config.yaml
n_layer: 17
d_model: 384
n_head: 3
n_kv_head: 3
head_dim: 128
d_mlp: 1536
vocab_size: 8192
activation: "gelu"
norm: "layernorm"
norm_place: "pre"
norm_eps: 1e-05
positions: "learned"
qk_norm: false
attn_scale: 0.0884
bias: "none"
tie_embeddings: true
parallel_block: false
init: "uniform"
init_std_qkv: 0.0255
init_std_o: 0.00439
init_std_up: 0.0255
init_std_down: 0.00219
optimizer: "muon"
lr: 0.0109
lr_mult_o: 4.0
beta1: 0.95
lr_head: 0.0117
grad_clip: 1.0
warmup_steps: 200
schedule: "cos"
final_lr_fraction: 0.0
batch_tokens: 262144
seq_len: 256
doc_mask: false
train_tokens: 871800000
steps: 3326
dataset: "wikipedia_en"
Each number is 128 + 24 x the weight over its row's rms, rounded and kept within 0 to 255. Layers, rows and columns count from 0. Numbers have three digits each. The size before them is the row's rms in percent of the matrix's.

# q: layer 7 attention query, 384x384, rms 0.0891, rows 171-255, columns 256-319
# k: layer 7 attention key, 384x384, rms 0.0887, rows 171-255, columns 256-319
# v: layer 7 attention value, 384x384, rms 0.104, rows 128-142, columns 256-319
# o: layer 7 attention output (transposed), 384x384, rms 0.254, rows 128-142, columns 256-319
q171 099:127109150117169078145112118105131157100123138156096110100142101121082139156156137177113123090104121097141123104084157129134157101138119170120150100123153149106121099119118139104101113122131137
k171 098:143145130100131155121100101112135110087094135112127114132141123136104091097162124180122133148122162131095117105122145126128110141175148126131140098117132095147155116163119128103097147152103110
q172 091:085126117128114133119100159116105101117137184138141161136115172159125146121115106135096112155116180117093134106115145166137137087168130155103098121087124100152136084136089167128144152132136157
k172 094:164127102147117121136136182123141136116150127105159124115118148147117155091129179112135137081087124115132100124121126085122169115144146108132087126117123121153140102128093079123124122148138100
q173 095:086126160172116154130139137092134166113107112096110145152084120120121132115144132099112126104102154143131124093095097133157126125138147111076140142109146122124154118150093107128156111131130114
k173 096:064082154150126099161099094138123069144105107108152167152109123114089131106132128142140167150128115139129172118122100098158166083097112077090113155128138114127110129135131117090146082119121098
q174 093:078136139127139143107156115108133119118118167136154106160103148103102135122104165134082100148154160160136139139145135137125178142092132131142128112151108123110127132134120140115141113147140154
k174 092:123133152148103155119173095109151114150106106188116123130155173156179163145098119177139147066133150103084153136125140144147123114167119141113113108176109107140143127135135109135124140101120136
q175 094:115138101102159127150153116138120136160130119160140092146138124139085086107089077128108140121098147150107125125133138131098147153173136156109109141160132106143119130152107115143167121110143117
k175 098:118147112177110150170163102099152117080132136126135141134090131169147136106109157076167210150114124161116137177132105107140158162138099092148140160107096159142074130170088130127157145142140164
q176 098:138162127122122116143139129114162155175129135151124152159108132144138126144131138163140099134130089135112138148126147143172099094104134102140165112125122138143129094113093145192138129138123109
k176 096:116125153125106097102142152096114126117147077090154106131169090128112156148154127126165137159072084072138142155099124128136113101112145091132162107147143164144110106134124114122129116112147090
q177 097:102151098148162118101095120137111123125141098139112148094126133136143082117170099138105116122132103089157103187151118119106147127112192104110147146127114126122140154083115090080163131161119117
k177 096:127131106167166147093125110143129162124151118149095153087156116136159144098145113150110138143109150111124127140126145150100149135146133166123105140100134124132128178098144142082150139151130133
q178 092:116132120157136118127099128156106099118114144096132142137062113107165169105165133140127059122110128098155096142097089127127121128140090131094138129150156100132140139150185142160142105131131099
k178 095:153149161116140099105108112162123123100131134133149118117117118170153174110119164091168154152126142142150091157133161120108102107118124143110090190133127121150155124088114128152134109129065169
q179 098:120102141147107151106115150106147097191147130116082146110146150089159091139140140090150120111138124152118128088147114155125149115088107141076164137139119151138115132142122117125126127138164111
k179 100:114140111097104121114132129087121099108129141163108142121087135137130141110128178077106105073096162146128106125105087113132107146116095112104176156129113143103126112125157134106141107168116143
q180 092:114145103127163135166153112112125146121174139079128124110105106132135142145167102136136145134099159154101130108121123117095136110136116124111100091115118153139132112112116122107138136163115139
k180 091:078092115119090118104129131132115116112125127115130130183117171087082079099149096132103126096106161132111128099140107140123121116141162139154115118111123138125138138104143083131135101189148140
q181 091:162111097105144146118158097134101106129103119143129085119124087137109098118163116166149152117139106105146127125138168146123143150120110103136150069143072116118134145099118137159132139118122126
k181 095:122147119121144098158135115119151132120156133150135090148164110139119148103183097180110143120129130131120188148131110122117118148099097126173161141158156088163143180126119103148145142131138112
q182 098:125106119091157140131147131112183131114077158135102068113155104142121132093098117185142116158131137124158154138123154124160141135140091123169129087172096163125130165150139167136103113140140143
k182 102:141152094103126091125115126155157171149150142113152146106136113134120130099093128135140099153158129075110150113116180113160124151150061118120131145120137130150099135120105158092122119124113146
q183 092:122112181154089122137122136093157136131113136136130116122110141121120107142141095122152133100118113108124092133115116140184134065103117135131148150110141119202121075168125153119127133138142144
k183 097:141104102156087096115139146079100147124118122137133112146113170138133107148118129153144098110095141144126106138100132139157105125124139090091138160117101101136131134128098187159143154117116151
q184 091:159154134096155137180105120131122121136116122120135149127113084108162117153144114132112063146117139121127110103139095129102118176150119151119161126108087127172148128153101118110175077135154106
k184 091:128150093128133130107165129140101135108149143150089141076089122143142140089170118122127152149120120147098126140126152130122129157137128130128092122117127142103078124130125093132149121126136105
q185 089:167123128105133151138120119149136163100127135106123113106137121118122088122125143139128120171113190149141116104123147125116134143112129114130147122146138093116148185128147153132125142079137138
k185 089:170139098064105079122120136122179096096140121135167094130086157135131100119141147120131133152132137137108161076163150153137134155162140150134143126096094162096154132157104189138113158107139102
q186 088:105136117095111153141136159096126138125116128103136086158074105118144098154088134101091121155146109161116132061128084121128101141150130165127095083108115133137130077111125137116106115108119113
k186 089:127158152129096112126131132155129122096148135118117112130134135087122136175121097127114093127103132107153103092139116136129151117091116136138141132132126113146137164105183179135150136140104117
q187 089:097134157131117159112167125141146114127127185113113123162148180108106102173132156109084109123135093143089126123183138106137163154147126146158128148123145132101128135123164135084134151115110109
k187 095:134122142104143154118121144099123124152132126110105165146119119121133095146087127094147126108099141128131111138148128116139089105153142150126141137147095145118140135132148112127122125133143116
q188 088:123133108154129119105122127125106120106110096144144102145113166124140168104130100117113128168084130091127113129156122134118162140139148090125096114127147140131111186136096117095083161097093145
k188 091:151088121116104117137179157130130110170130128127123099079151116157119133060176112098157089134105106087086143136134143154165136132132133162122147133098122127134115106142086141092135156163158096
q189 099:110135138122150138149141113122104158079140090158109102101101127091157114159123085116174145099174142134138129129143142123155087107104127108120101144119158108100130115127132133159155111107136147
k189 096:131129103146116122103124167117120141099136128112113142151104103137129102147116108130109079127164093147134171132144095144106150092113121118096164158074135156146152122135149129111121075157131143
q190 089:122163158173105118115113098122121137171121146164133132153161089123150120113142133145069099188107094143133132100097083102093106166162116178136123136159136128129106131129179142127119147108132141
k190 087:153173165120157135144145128186092097090128132118111141114140109112130133158104136147118124165128113117152095110082128126116063141106164131121103132116114082163119124133111131128110130056138119
q191 090:149177138098136146149100115160132161126126128137105170089120142184114113115111145175105105138152141090121132124149184146111116171131137117163139145152114195144153168103131162190100101116110127
k191 088:188130100101125149102152141097134160103089134145115129130050125124094093094154100150150113159156099119115138162109130106116135116140074170135104103137099132159121116156123077169138141154123151
q192 088:134103154114126159104117101123161147145146114075117134149116103137119120140109086163123115080149137136086096114107185117120149136125124119143160120111153130129129075108155111144075131163120120
k192 091:094096118119135120143115105110135174133150144121133156152105104124080114142102133149121128095137094137158164125139144113158111126155152130119141114162158159122124109075135109131084103159144107
q193 091:096134091141122126137143092130103105138176143100145153083173120141107142139163133152163127125127140099172139172125131108123121161133085165117108129093130145128147186150129152160154125181136095
k193 093:101118119121136141138108133130100135106151171146138172151122102120117139090128110107153135164155125109169115152167144134074126111112138126122142109158145132142103097115133134182111141113097131
q194 095:150125114146101120163122111124116118103120094108145180164124086134115096091107141113164108147112108102165163092135099122150134123101116144153103175138145113161105159116072097087171141107110119
k194 094:102114118147121106158124108141156146173126139144111148145112137127142124148126183107154120126161106137135155081123115106106100116130167176121086128116127092103129131153124144141131129083138134
q195 093:118105147155133102111107163132101102119100154125115121129083135120168143129138123145101158133131144103183100083145129119154117135104127118075123131120131113095168126145101157143131158085144120
k195 096:184128160190111107125165157104176099130141139125134096120096183145143141112171152126067138158149121179141133135135115112128160144151116124105111163120141105161127144116142121111152163099131157
q196 099:114102113170108109125142123135149126129120105107113138152110136147097141118179113140125128079148171132099094178086146135088102134127134170116131103086134144153153086143134128101138134131119119
k196 098:091148149098151097103110096134124128078082108115131135128115140141156100109134102156146106086121157124123077142125118143133139158128153132113142090117155142116138096141099140148127102111102132
q197 093:135155128110150097109132139133121121165079157127122120094108105134138129089145151142119150147114103126125075083131142148121145115126124115136132142135118106102100129078133093140143122105118115
k197 089:118138138138138125150118138110089108105118099137128124114106073143144106128141107135098147167134112150149115126100136173069127155118129179134128111134111175110118181120138111138164128111105110
q198 100:132162123128184105117109101143148093144138084134077106075127122138167144106102143109150094141106133122128154169096149166127136099146142172129110157126104113086111146115097105134178132119132114
k198 097:100159144095168120139100169113143147103136103134113131143115137138103114110167129095109124104135160094125129124155145182132095123095104111134160148118109151140109145139102141138151133119151100
q199 089:124093120134123083089130141097117143159129144132115127157149123162072129110149119132155106133129139138124143133095123130115074093095122121138130120102123162079142138103150151121138154143122113
k199 096:062134115145128074119158120107141115083119139133101146110167157172145112113141113140098126106110128125115119186146121150146131115129135104125101163152101130084145178099089118116126157120124152
q200 093:130154156123139101154098127118169180100097136069126110126126139123155120140151119147175132132152152169149135150126081184124167127165085144119134123150070141132120113141131143146178115141146125
k200 085:119163128117147134145145124160129153111109113099112145135089113113090133128125163097140122103146156169130117130131112114088099117131134110159141117148097129113101106120108142129121118136146184
q201 089:122138127123133117125155102105121059134113129131113158174139116103146124149137133149085136150128115094132134172109125082118135089184169153114120121134133123116174145145148108118142111123141118
k201 090:168142145107147108142102106100128147140122095138132130104148117123136143120151155068143101169140140143132150107116148127129143144149142106097132112131099156123168122050151130117084126140147097
q202 091:142117080120119140092094124181107142127149105142141133094109146148162140074141111162155100156145139119110142176131125155173142139128133115167086114135090128148097122148141170147116147151141161
k202 092:116122102143118150170109112164104145093154138070122126104136103140105158115098121123146112138114084082116119178147109138118127142151106144114116140129128122168140144114116141112139150158134145
q203 092:136128127131138126105123164120130151117164067114099124138102091139124159120103113179100089115124106123143115164080123153145124158127101172130100142132112130135148159116083109113144144098142175
k203 092:101133124107170159108136126138155101118103140126143133122090125133139090139164128118116153107133165145148159094141067141163145129138104124128089092155130110164108136105146121102163150131173098
q204 094:130133121117149139106145115156100156110105114144170095145099129078093159102117167165095133165162138102129070153102137131126103177080101137146076086110108181150128142124141128116117087142117137
k204 093:125146105067110168122144094185131174190137150090096132074120147094090099156145087176124134105121100103138159125122126120157155114161133144099100109153181086109150077155121127159128092122106187
q205 090:136119127103154129130135109103095160098099148086077139131112171096096122159123134131152110149189123157120118114110120161118150155125103129161120116117116087105130094161102148132122145141109106
k205 092:100113111093138082106121141105149123108153155146159144155086102141120116135093117140151124118091105080123111109149137183127124115162130118163159084131121121126101119191146122147118158124143095
q206 098:116131104133103153139116119155130122127155110124167128135151175144153135152113082135122154158132137078075148132134117165156101136123167128149122090121117119179102068105061130142116124168148115
k206 096:070136091134120134142155141120084169121135108112116076094179092137153137128163073139102108145154138100137126158109099143128134134099158077167159131119126146114142096134121128127093118165136133
q207 089:133134111129098149111161167108096128113156122170132138120104117115160116145138114157095136133119155087130124100118141177152122167142172110109108133137141129152145101101098142076138103128126139
k207 094:121148149106129139135125140146129102130154162109112121130115127092145105170130154129106105101130138062156145126122129175184139078125153191071111174119147169099124105119107128126140084133132151
q208 082:144157166118156161121126120164104137101101124112173104143166125099111106137145136102142145149169093106129180125164119130137123121146150126171114130119133134111162106098071127107126125166118096
k208 087:142144136079100161083102136147113159141080175116075105147081111086134099122105141136137173129156101144088111134132114136090129110142145171143109112100124116136130177177114158125118129106116107
q209 089:144095132099158135126140133134156099175126143175132084124133089152124144117184147139140124150131168107129161137151152112137148128095117103105088116168108148120101140140137141119132064112163068
k209 090:116154147086166126179098147109133122128127115150162127120131102135127126122119149166157130117123137144122105137080116106115143128110078132130119186177137146098120132121083156146092127112141163
q210 093:183136141086132120127132126132114133130107181127146159109135103090088100148128127108167138124110120103098117145128175126156145113122106119119101150136125130143148108157111097075137072104087089
k210 089:149139111145150107128147115148159127115151146118086136144131154159149099143111149132143121159139112130117168106117141160164127130107086113143124145144109115111147139128181152129152107146096116
q211 088:138110113142139133130125125114136093144174150090158135136137139131096112143158127138136113093126117161107114125142101097144132144131148127141115159135142105148119121121084169096118076138103117
k211 094:115146128098071131137113102108143094198068127118132095137114138128155108097140153110183098137129165160144164075147095100103152112161143133133124135147104192178114140117088116155129124136103108
q212 096:101122124103138172146143080147135097168170121118107052134158167159112104101140133167139125075124138104114129127147120122114109131105116198113111168198137127170106162108172149127110115092142111
k212 095:160105098141139158119167116128105124113160134130132115143118123158136130155104173113112119135124096122163160164143109135110097149165129107153105162173086152133141106173144162161179060121151130
q213 092:115118116069106116108142125126118159108086124109148135135185126171142136122140098116161110094164120140086152123136124100155158128138116093151122139084126090130152105109108116092157111123171118
k213 091:175124125141102125138126104110094160146154135089142126132135130114102146101091157107148166146134150155130147147173101087092159124101157069146133144146132098093161165105124130160112138141128103
q214 098:147123157092093113133144131147096071157130100111119137171104106108147119149131147148080113118152122113150107143147158157119134182131158149140135111149148120151169131130137109070160138153134122
k214 098:146137151077158161144119112138119099098134115108155095096151118123132117145148156138113150150117151112132114115106163163146095109097144127101119137120168101105178114115139072113126113130179101
q215 089:093128121160155128097125129108154180185107162146158098122115147083121147130122157137135123086151124138107127096097127128137141169167132143113139123127102167120090110103137132087104135116113105
k215 087:110156130138156083116165112160141166109067140104135115117145116109104153118118144100129062094149118127111160132122131133116188125128126106113153134107141126165161112107137130080103105132115112
q216 092:113187159098144106130165074148111089056075121115139125144151109185208099147136115189101195116117098116142161125138094158125091156145103087145115094142115114128130186125067101102082127110135112
k216 094:150140137153112128111085130157153154127165118139124160116171110077094118144097122143127117166122111149119145123094100096130075122134140183143163127127140129112140160143151112160145090126105135
q217 084:114165118139141159156124131106134133118161122178088129130132113078134091151119149103128148175115115140131126126096130115131116120105131131109146123131166110149115137113131138140129110136161146
k217 088:148120135151158144146132127115131101111150089113164127122147100103115104119096141121154157099156105128173134083169111141112173141113146129155116134144155106121130177091106110134134129114105119
q218 090:097167129161144131112130120140100113138145141136160146126160104107151119135141123130088138140088099136121117114139134117148097117118117107138165108119132103094137111124143123144148132090157135
k218 090:124137115119110115158119105092148086152116135112192114132134090126160165090150089144121111106105163147133112129116129112087114135114123121157145111160099115114113122098140150152147140125090106
q219 086:140145087126103161122126133148139103114134132158135119108083144104117104135119088110103120128142143150139072122134134148142115145132130156124160154102132112119124116111107146129120119137067150
k219 088:109119129114142133089165121140146108090159100100150113121117171115128149108182156088102090142159119109114101128142130156123134152102125123145118089131110131114101101164120128130168129086140099
q220 091:120104130106126167098160131150111101133109111124171103172152164136115126139070130122123120124165148123137122103084132138145140160155142145154149156132142096059126137156162094113110139105141139
k220 097:134152129133142154173099118143119157153115150131145109134141154159138086108117139134109123138195113159124138101159113122126122148120139134171110082136129113134157168124152080159155127113122109
q221 093:109161152102107137115150122133131103117163133099129108179142085128103187168108100099103101134131132129120131113153104095141066113087141146087128155133122118118108126125104080154103127102147102
k221 094:118115134134135118127101124124140122103095097145149081118127119132161119113084119104136169135111117133133111099154096145163129183158126089112089127126135165141103139131141142146138122141100100
q222 088:147083124134128106087134111129099128134152119149127123078152162167151105153174137104132113105121134127132186127129135162148104122129170104146162137103101148110110117135132137110149144143091126
k222 091:139133148138193103106187110161127139118131131114124125078148116100178107132107098130124082140128119117144119148139106111089163114149177132134132156109149088127138103122127093120086104124129119
q223 088:134135112125156127130100140133113158114127117105107154134139098105107135128067072122099107142098134116109082124128135145099126100186109064101156112113099119160147097173157111093087143111145130
k223 089:160119164106149122128138165168146151131132153166091119094143135110136155150134102092153114101164150139130124126123124135134133131130095086139151138118124124132124131139131130120155123110129133
q224 100:162075130119144112102125114151135166128149112085113116102136119128149086104094129102109085158138134107098150119155131133111129125135122132131088117116133126141147113148122119118125110106150114
k224 104:114111142142143119134118141120130073128134148096150098183128129131126098114075140102143116155185116104097142146132116150180090148161167079163129126129130166130119205097106139106128156163145129
q225 091:143133095117158133099113151095095102106123127120149161105145100107155104135147152125167145117105121107116136151150143100116152108137144150120107092096157133094123102094175154120137078137130110
k225 093:147129156197139067127136138096096105131116153071125132157098134096151144135121118152136081133136146129110171162141110124102107100183171106131118109155150160105140116118105128118115154130133120
q226 087:112137100152100088155129139117144124170118109118127095116138156116199142171169157133135114138110155141141113094128106137148106125132115147075121104107115136170141119149117150181142127123174084
k226 086:125118072165127150118128126148113103134138104100177127145136095141140105113153160078080111122145130180162091109097086076087119165115146131139139141103127117132128123157101124098131105150160129
q227 093:124133134142088156123141095138151118127124152129141146104123129131051088128149102096100142111138102132171169142083159137084125097162122094115158103115133132141142136116157115081112087114138109
k227 094:091095145143153086155106149133118132178120092162125114120118141129097139101148163160126139111112118126119100150123074156144117134079134140121161143147142155107112116149156120147151084123127115
q228 092:137119118165168134115119155156150126133122133098161147184131101136093110119093136150130157095182132132144072133163143137126130145138157094109152127148107184132139146126129097141127131154144105
k228 095:127135135179103140107137079147131155181132115139088148157143121147166158128113098139121133123154136150125157158150155146143137114137129171089145134164162126113117120134105096191112090146096141
q229 095:103126111135154101150141158096130175120100175176109138138139121138144095163149151111102125167083113101134160105096104132163151102126148159128111147102162146115096110090101145123103121138114144
k229 095:144101136170138114121095140138094143141120122164099124124107125145135140091102137151124125133137141150208117102077122112152083099119140134139087109097108108151140150145118175114087128148113124
q230 093:171111079127090134117122163155115173151141145117116135148150132118134149085130137159108119110154134145141159136110151157128046143132124152141129092152100115170138120157139131107109133102168157
k230 096:127145157075137120156106155155104170138132122154129172114109116114210138154137122137122118153149125117141111164073087123155152176139138126128110116125125088157095111101152094119170115105120168
q231 091:148138141111108117067122101100156113132125104112108113086093162125136155098149122146145155127134136093148112154092140137153128088118130100124145150090108115117148082086129149109129097095126153
k231 093:114084106117116160155136141104165128073146079148123106082110090141140121048131131131094187093121122123126128154152121128122135088129125089124115124117150148124113087133093118105116132120111165
q232 098:135151125102098155202138162121129086143126145152131165168102142154149163153134115101131095154078138139116080141152159069121167091124133091138117113149098159181090115108140136167134147167148115
k232 099:161128151156124117176139183122098164134138142161155144131138118130125165147124133100135112125152137112130141125125118105077125094109123103144141129129132155132116108089147091108134201137136164
q233 094:126141167128129157134091140171134113139117138107088080151131115151124103110106167116134171164146136167139083118147145138100130132089081137120118137093140134146145129116126132151155117116139156
k233 099:159186120128089134127118123155141073101145128129138127126098126127125117141138106118074139160129106154094102114122136115120144138147114127124173144117130117142122125123140123157139087122078099
q234 087:133162136129146108129140122154127140106150080163164117103094116112145157098112130097099132112165064147153124099114118130095104131124123193132165109135134126125122148135165078134118098098140194
k234 092:122188150110166139158123139109147153125085131141166089152122162139112134128172156121118175122172113105124119102176126160130129170122143131133124161135151150147165128129157158137126114124100110
q235 101:145126130137122121117105159118139123094106145140129088174123161129126118112137124135148157110126137131128104141108121168086164141165102105146125139153144127128129120077148128194161113135077102
k235 096:072121128175070139152174123130099165171169126121125111133128099153089151136104112126130097141106147111123112168123144122133119102179110109155155124127134132091137125121096111199108127172128122
q236 098:124157059139144133122141153120103126091143113139091125126176096093118105120118140138127155163133112137148159143101114139099118104113110138126130126176132108161133125101128086113153127111094147
k236 096:164140128137176090122131084106147119103137104177078148092138136145142095079141113140147111102124114145165138156101137166121118130113077156121129162127123115149174183143145116122149123115131131
q237 090:089129120087165130141112109136128176102078092145175106100153151129106122131163135136077117152126117117144133088125126128149119152134114148116131132118139106084119104135143119125133126103092115
k237 087:134154105133153134091137122117163138096112142102130114103134141143138123117115155104136135103113093120120148102097127144153182126140118098163152149130141093145132090117071121124092095147136154
q238 094:159175113101164123128094166149108087145098164129125085164110157154111105152120179104141124140094134069110142122123150081140113152123124116120129089108131140119125099120138113131103121108171101
k238 094:170134110156142128127155127151130118142156148128148093130124127159150162167107141138128114125127109112145138134118145124105131095134112106116115141139131165151171125133117139142126151132145128
q239 092:128165149140138152131161130119083163172103137142135183168125152115156125113122097089076115133113105161102116098127086173084066116130139155142133140136121150115139135125162100145110157131123130
k239 088:148109131118152141131115141137107126121121159156139153131096100139111166129100097125154151088140091134129124150167104103123148169160133133109077138123133149109112159180140120093178122146097135
q240 088:077132129143132131139135104141117151165128201117170109125135157137126140088137155145131092177142111125117157158114105130144112131152109137172143154101102098103153140140070171129117143109131148
k240 087:162128140086105120126153130140136137142118137137123114138201134124107173072113116096155114137141119100074103130153157146127150126108142155154165116149104091114130183115144104113123157083095117
q241 093:148145154107149117113115083100134105141149101141119136161146126143094113102156112139141129161164117136145110164131148088116101125143154147143137118146138091103078133162104128121154129129153142
k241 096:146138161159152154156116129140129140123139110151120100103144113118134115072122115156167150101134135126135118121123134129119121095116149112115144096162137159171143073104161118117110172154129123
q242 093:128132152078161096097148126129136185103167156118156114091120134170117123110131107121210121120166110133146115123145129113083137114167100065148090096117128141105103153107133151161129165131133143
k242 095:123118133144120101184155139140163122161148121126128134136101071128079159147128110139094085137143152110141096131120138117086151152139138170120142125118136144113141140124137182132127139139113126
q243 094:105153107084105147150145138139116127133096142102130105113119152118134148118139117114140100120124079147123170160159117122128118137148122105136150093101127151188114138154093143082122141128120125
k243 082:131130148105120146174134142132081150106119163137112127178106084098093114111129120100122140079171128117118102117156103138109150136102134104130111066140148183146107130132128134149136104111120130
q244 091:115109146099124143116175106097151118128153131124168123138156138107089120131105162093094177101156166125118128139100150150132115125155161102158087182126149141144136136077128162159108141162135150
k244 092:105086133132127157169088157138137128126119095142125122093112173111098082194159154133139156114131116103185101139124147097156164125144145106111186146080120138089129136161129087167138113163154119
q245 094:127139117128154145136119119143088104100138121161096142140125153103111137113132115143124090115112163126157092160098148154161113109094127141131108125132170123108149142106096150125163140143149158
k245 091:134113107107114141130143127140097172130082164132115135089150091130105117111162150126141161138139115102142145171124114131147111105147139150130119113129142084164192151110147135102179141139135124
q246 097:132154114142134112127090124106146103099117139095120121110099168130147138152115092158109123109091131099104147118137133126116141121146092099137134092163121153100102085112095141139093160134124130
k246 105:149125138124131103124112130136131126140098162087125085128141098141079086111158135142121129117111085122088141149125130132103120099159097118180120116129105146137175097126102119131110120138109128
q247 091:131112105138097145144114139127130148107130157085141136141118104112088137113126140135157104117102139135136103115122138132138125114171139131124077078147106134094095134161154132161154166126161139
k247 094:123118130114157130168093124130152108114096133086124145136141142142137105115172124132084115142109135146113109126124112160139105097108105085119106121118098160167133128143133151136128180142118111
q248 087:169125157116107132108123133127097090123146155158149113142124132143109119130100137140151130111171145099111116135174124110107151091085183139157091099130150113144106112154145096135158092129100133
k248 095:160130128148108093133162100072105185149134105125120116146123134120157141095080135111136174108162138095130103172103125140145100148118150118135123149159118109149135131107128112138139127143105121
q249 087:125147153158100161094162136100152113152093149132089099128148142104105181153169140127158126123100099170123120125098116127104146081106111117105127120135073122129147098111118145102083108150145107
k249 087:096129147121105135124125120097137145126143145163104094125132171115149097128175115155091175110120099175180102115120156151124126159135106130118153106133160135099147141151117146119128123079108121
q250 087:069154140132122103085114097127145063107122117136135134108136135125132153154118110154118186151143159134191148148148145120131102112104120149105114096137131135115126166104131137143135131113142131
k250 092:182111143170125157116137134100152124129147092128139133122138064138142152128136117126117085099136097128175138101146108141124127111102129140114127117129118148138119112085155129141124115119136159
q251 096:105114093153153119099137149114146116149161128104143087145119104105143119093108109121132116147105124120141122116109143134122129101140108095131122161102125119129123111132067127145129145141109169
k251 098:091146181124124162143105111150088149119123095128137140143149142121117077146155166128129128136092080134128134140127134130139115139171126132132095144109163101148055099040092093119110140110127133
q252 098:121153174116171138145165170143120119097161148128129109112151147107087145121093094112144168150125129098123139124120114123105127131150124105102110146121139124111116124165176061117149163123118103
k252 095:143163106099132118160113109139074143191118134143106119125126138128145107097117118095115145144162143155172087131124088134125126133163095131137115118132142137115156121203129124136120076133109115
q253 086:133174113135137167100141083118128158093127126163117127148171073110135127104158109102101133131116145137127113172118103103112114100129139126092144151102117101133150171148155169081091096112085156
k253 089:112134114190157111089135123118212103113137107143154153123176130145151124133097098096149126122145145125131147167140113111124101111111144127153103183129094126163111147151122165140151145173112082
q254 094:136136116086082110104146125153113129136109120140104164128143118159144127141128152113078111109179122143134080149103140169114107157154122146139147156143128115124100171141169116115150152118116115
k254 096:123123150088145130138144143125138138125143098135146115098130133141133136162125133137142095147132140160095120083091112165131112147112113161129163126118152117104185134110128152100151114127125134
q255 085:157140186145099165115097166125130144133134101114168106159154095147139086125119144133104133100120120118180129141185103114158165108135193120115137144152125168127117122151175132084091151156101109
k255 089:132115138174155114119128109165091133093137118138173147059129130147065128155145106120121152104137148066114105152153134068126144159113132148108100138141114108099079147112096135112098125144165108
v128 108:105162138105173117132131123116093134106138121121138118093156086140188123142116139124133157133098097108143106142141108139121126138141128116131098090147079143150126113124083121106186137084170134
o128 111:145092112145051146099139155138152140138156170136129136104095120145109130153123156136132150121177136150093159123142133150114161136106118146128122117107125106125119139144177118139067099148083134
v129 093:131119134122142095126122091115109136149096140137130151174109165116193120128138160117115151075132150146139116104118084111096094138109165103138123110122164143089150145132153114151182133124178111
o129 104:136168102138110140114131176090142109135148122131111119085118160154072147119129093146100150117131162115136138147148181146160134076132098132113154138135102105174140135149109155158084149108096147
v130 097:150129127143160168164138123110125122096135138101157111089098164118113145108166142089133173091122138117168165156126131133143167101115149131116097163140128148117167132124129087159117111163129097
o130 104:141115176098116068117132127122126160113124106151120173155154097122148103147116130155155108179127102152094086116109127118145108137108114140143156095140088087123124132139107151117150122068132143
v131 098:114109187135126120135150148125095104111110088124137075106121167135092141136110098106091101110095114130125196156123140155100182111146083134140150128113150161132144105130128096128076135149076100
o131 107:128163119101125136118099125115125141127160159132131151136139112125169079132162165105135140132157092144153086138159109111127100155126161153148100144136084090106120104144134139162193095072178117
v132 092:102117110095182128129115072148163178149143133155167133150126142138092116099100137096125157158108054161125115143115097128089098130131085139149119164153095155137143124110157101153153159131115159
o132 097:156127156125114120076162123136138100175143115082115101114133099147140148139136121137147097086131192122146146152127134105122182120116130136111125130084136115132125111106122153110083119098162139
v133 092:141061161148137099110125117144100119103095142103116149143175108145125138178128150107117156125179156138162140099133121135135165171110158134122131177123135120123165096111130162107134125131165115
o133 104:143171119083131165134122147136138138170122134114134122124078154128134125100102132135138110117080093124080109142155123128101129108131086130159106128136081135136077150133104137154101127126101152
v134 087:080104137109175146173171094116132088148115151150101145098141161159101098099111096126091079094104191097152159103153132117158102145126135166128126155145138136109109132145108145070145118134105138
o134 100:132145134148121099110111136128122130122160096100137108131108145093111128162140126139168159171141101121142148107110099138148125171162146102124101121138115113105187154085134120187119141124160148
v135 091:155133117071138165163147067119103093133141150074112134130150088126114147134144104118163112140131116164096073140148130132156121123128132163126107187166074141111134150132127191131143093107080166
o135 099:114102165162098117102102124133155141080126117128142130134119127116097118135137150155084104104128151092164146081062145112105135120135136119129121078110151128108125094107140099133137190160158099
v136 100:099088128100149155192124133089121112105123098135122127104148121142133143134153128161148140124130130147143130157099132122094158138139105097126129113114127122116119079109152122144110142117127100
o136 106:143144133122151119108129106152117114106126183105114125115140106114129119162103096108119166123135146120125134099177133119121103128118180161108129146135128109131086152155081153126146123138140119
v137 098:130143146129089136146127117142158102122165120128135107122095135131091110093097147169089134080122140115157175105140138134105100151069144165118134118120076168107085124148137174088146178093129136
o137 106:128110136140146098125126142114123146163145172105109167158165113156118095167142154076158143136105116164106121146100089079155153114169115116114134097141168100116171157094139112127120093149137100
v138 088:110147122134136101125139157124105166137097145113144117116086098149106095125120108096100102117122133115172118123095102127098104103162155122141104110126118127117150170139144106090168137128146115
o138 095:122119132124123158124131136102121124132158148091098104112145136151115150176101111138150100133166133154112137143155145138132140111129092123134177156120142115132121118135160152166111119123080120
v139 093:122090158118175101154116087136123138119143106170160145150118134151170143121121126125141128111113158126102158149096123136110176128143088147136119108148134106087125080135109157138107122131178129
o139 104:140136113118141128130133150113150136124125116093119118130122121105123089124109151158133126152113140102184133109208116106157152144132134092123105134150125103170109137146150134112156147109098089
v140 097:102154116147091117129177126096111148108127142119115121177099116155177128162106125158122136145121094179153101115119133122145149143178103116103140146143142120145153106129153100091163153122083168
o140 104:131095175114167142124089145118121100140116147145164131130146122120102133099109125094096153128130137121121099127115125141133118135117140150154132116102096130103073119116122173123077128123137065
v141 100:124127155099173140138122122147096120100143114151139126169142105146136104163187060064124147127085157185121128139144136170136145169133137160143113117152153107138150120112099100085158127139127134
o141 102:122113113173100124124100110137166135156097123114134178088144192104165158114134167168105108103160097100120158112147126138159154131124135093115122154157118135129102125132128197118119143109112143
v142 093:151158091119165128103142091107133133109135164106108067126153141152127091160124152110108061137149135124159130112133125102141095143158123106149129097121102131125122137152150102160108117132124112
o142 101:098099126129078160157106131115104129155141116114154146151098095116130138134155149170117156132095122115145120153139107114116150094089166135138164150148123107146133122084122139125161099119115124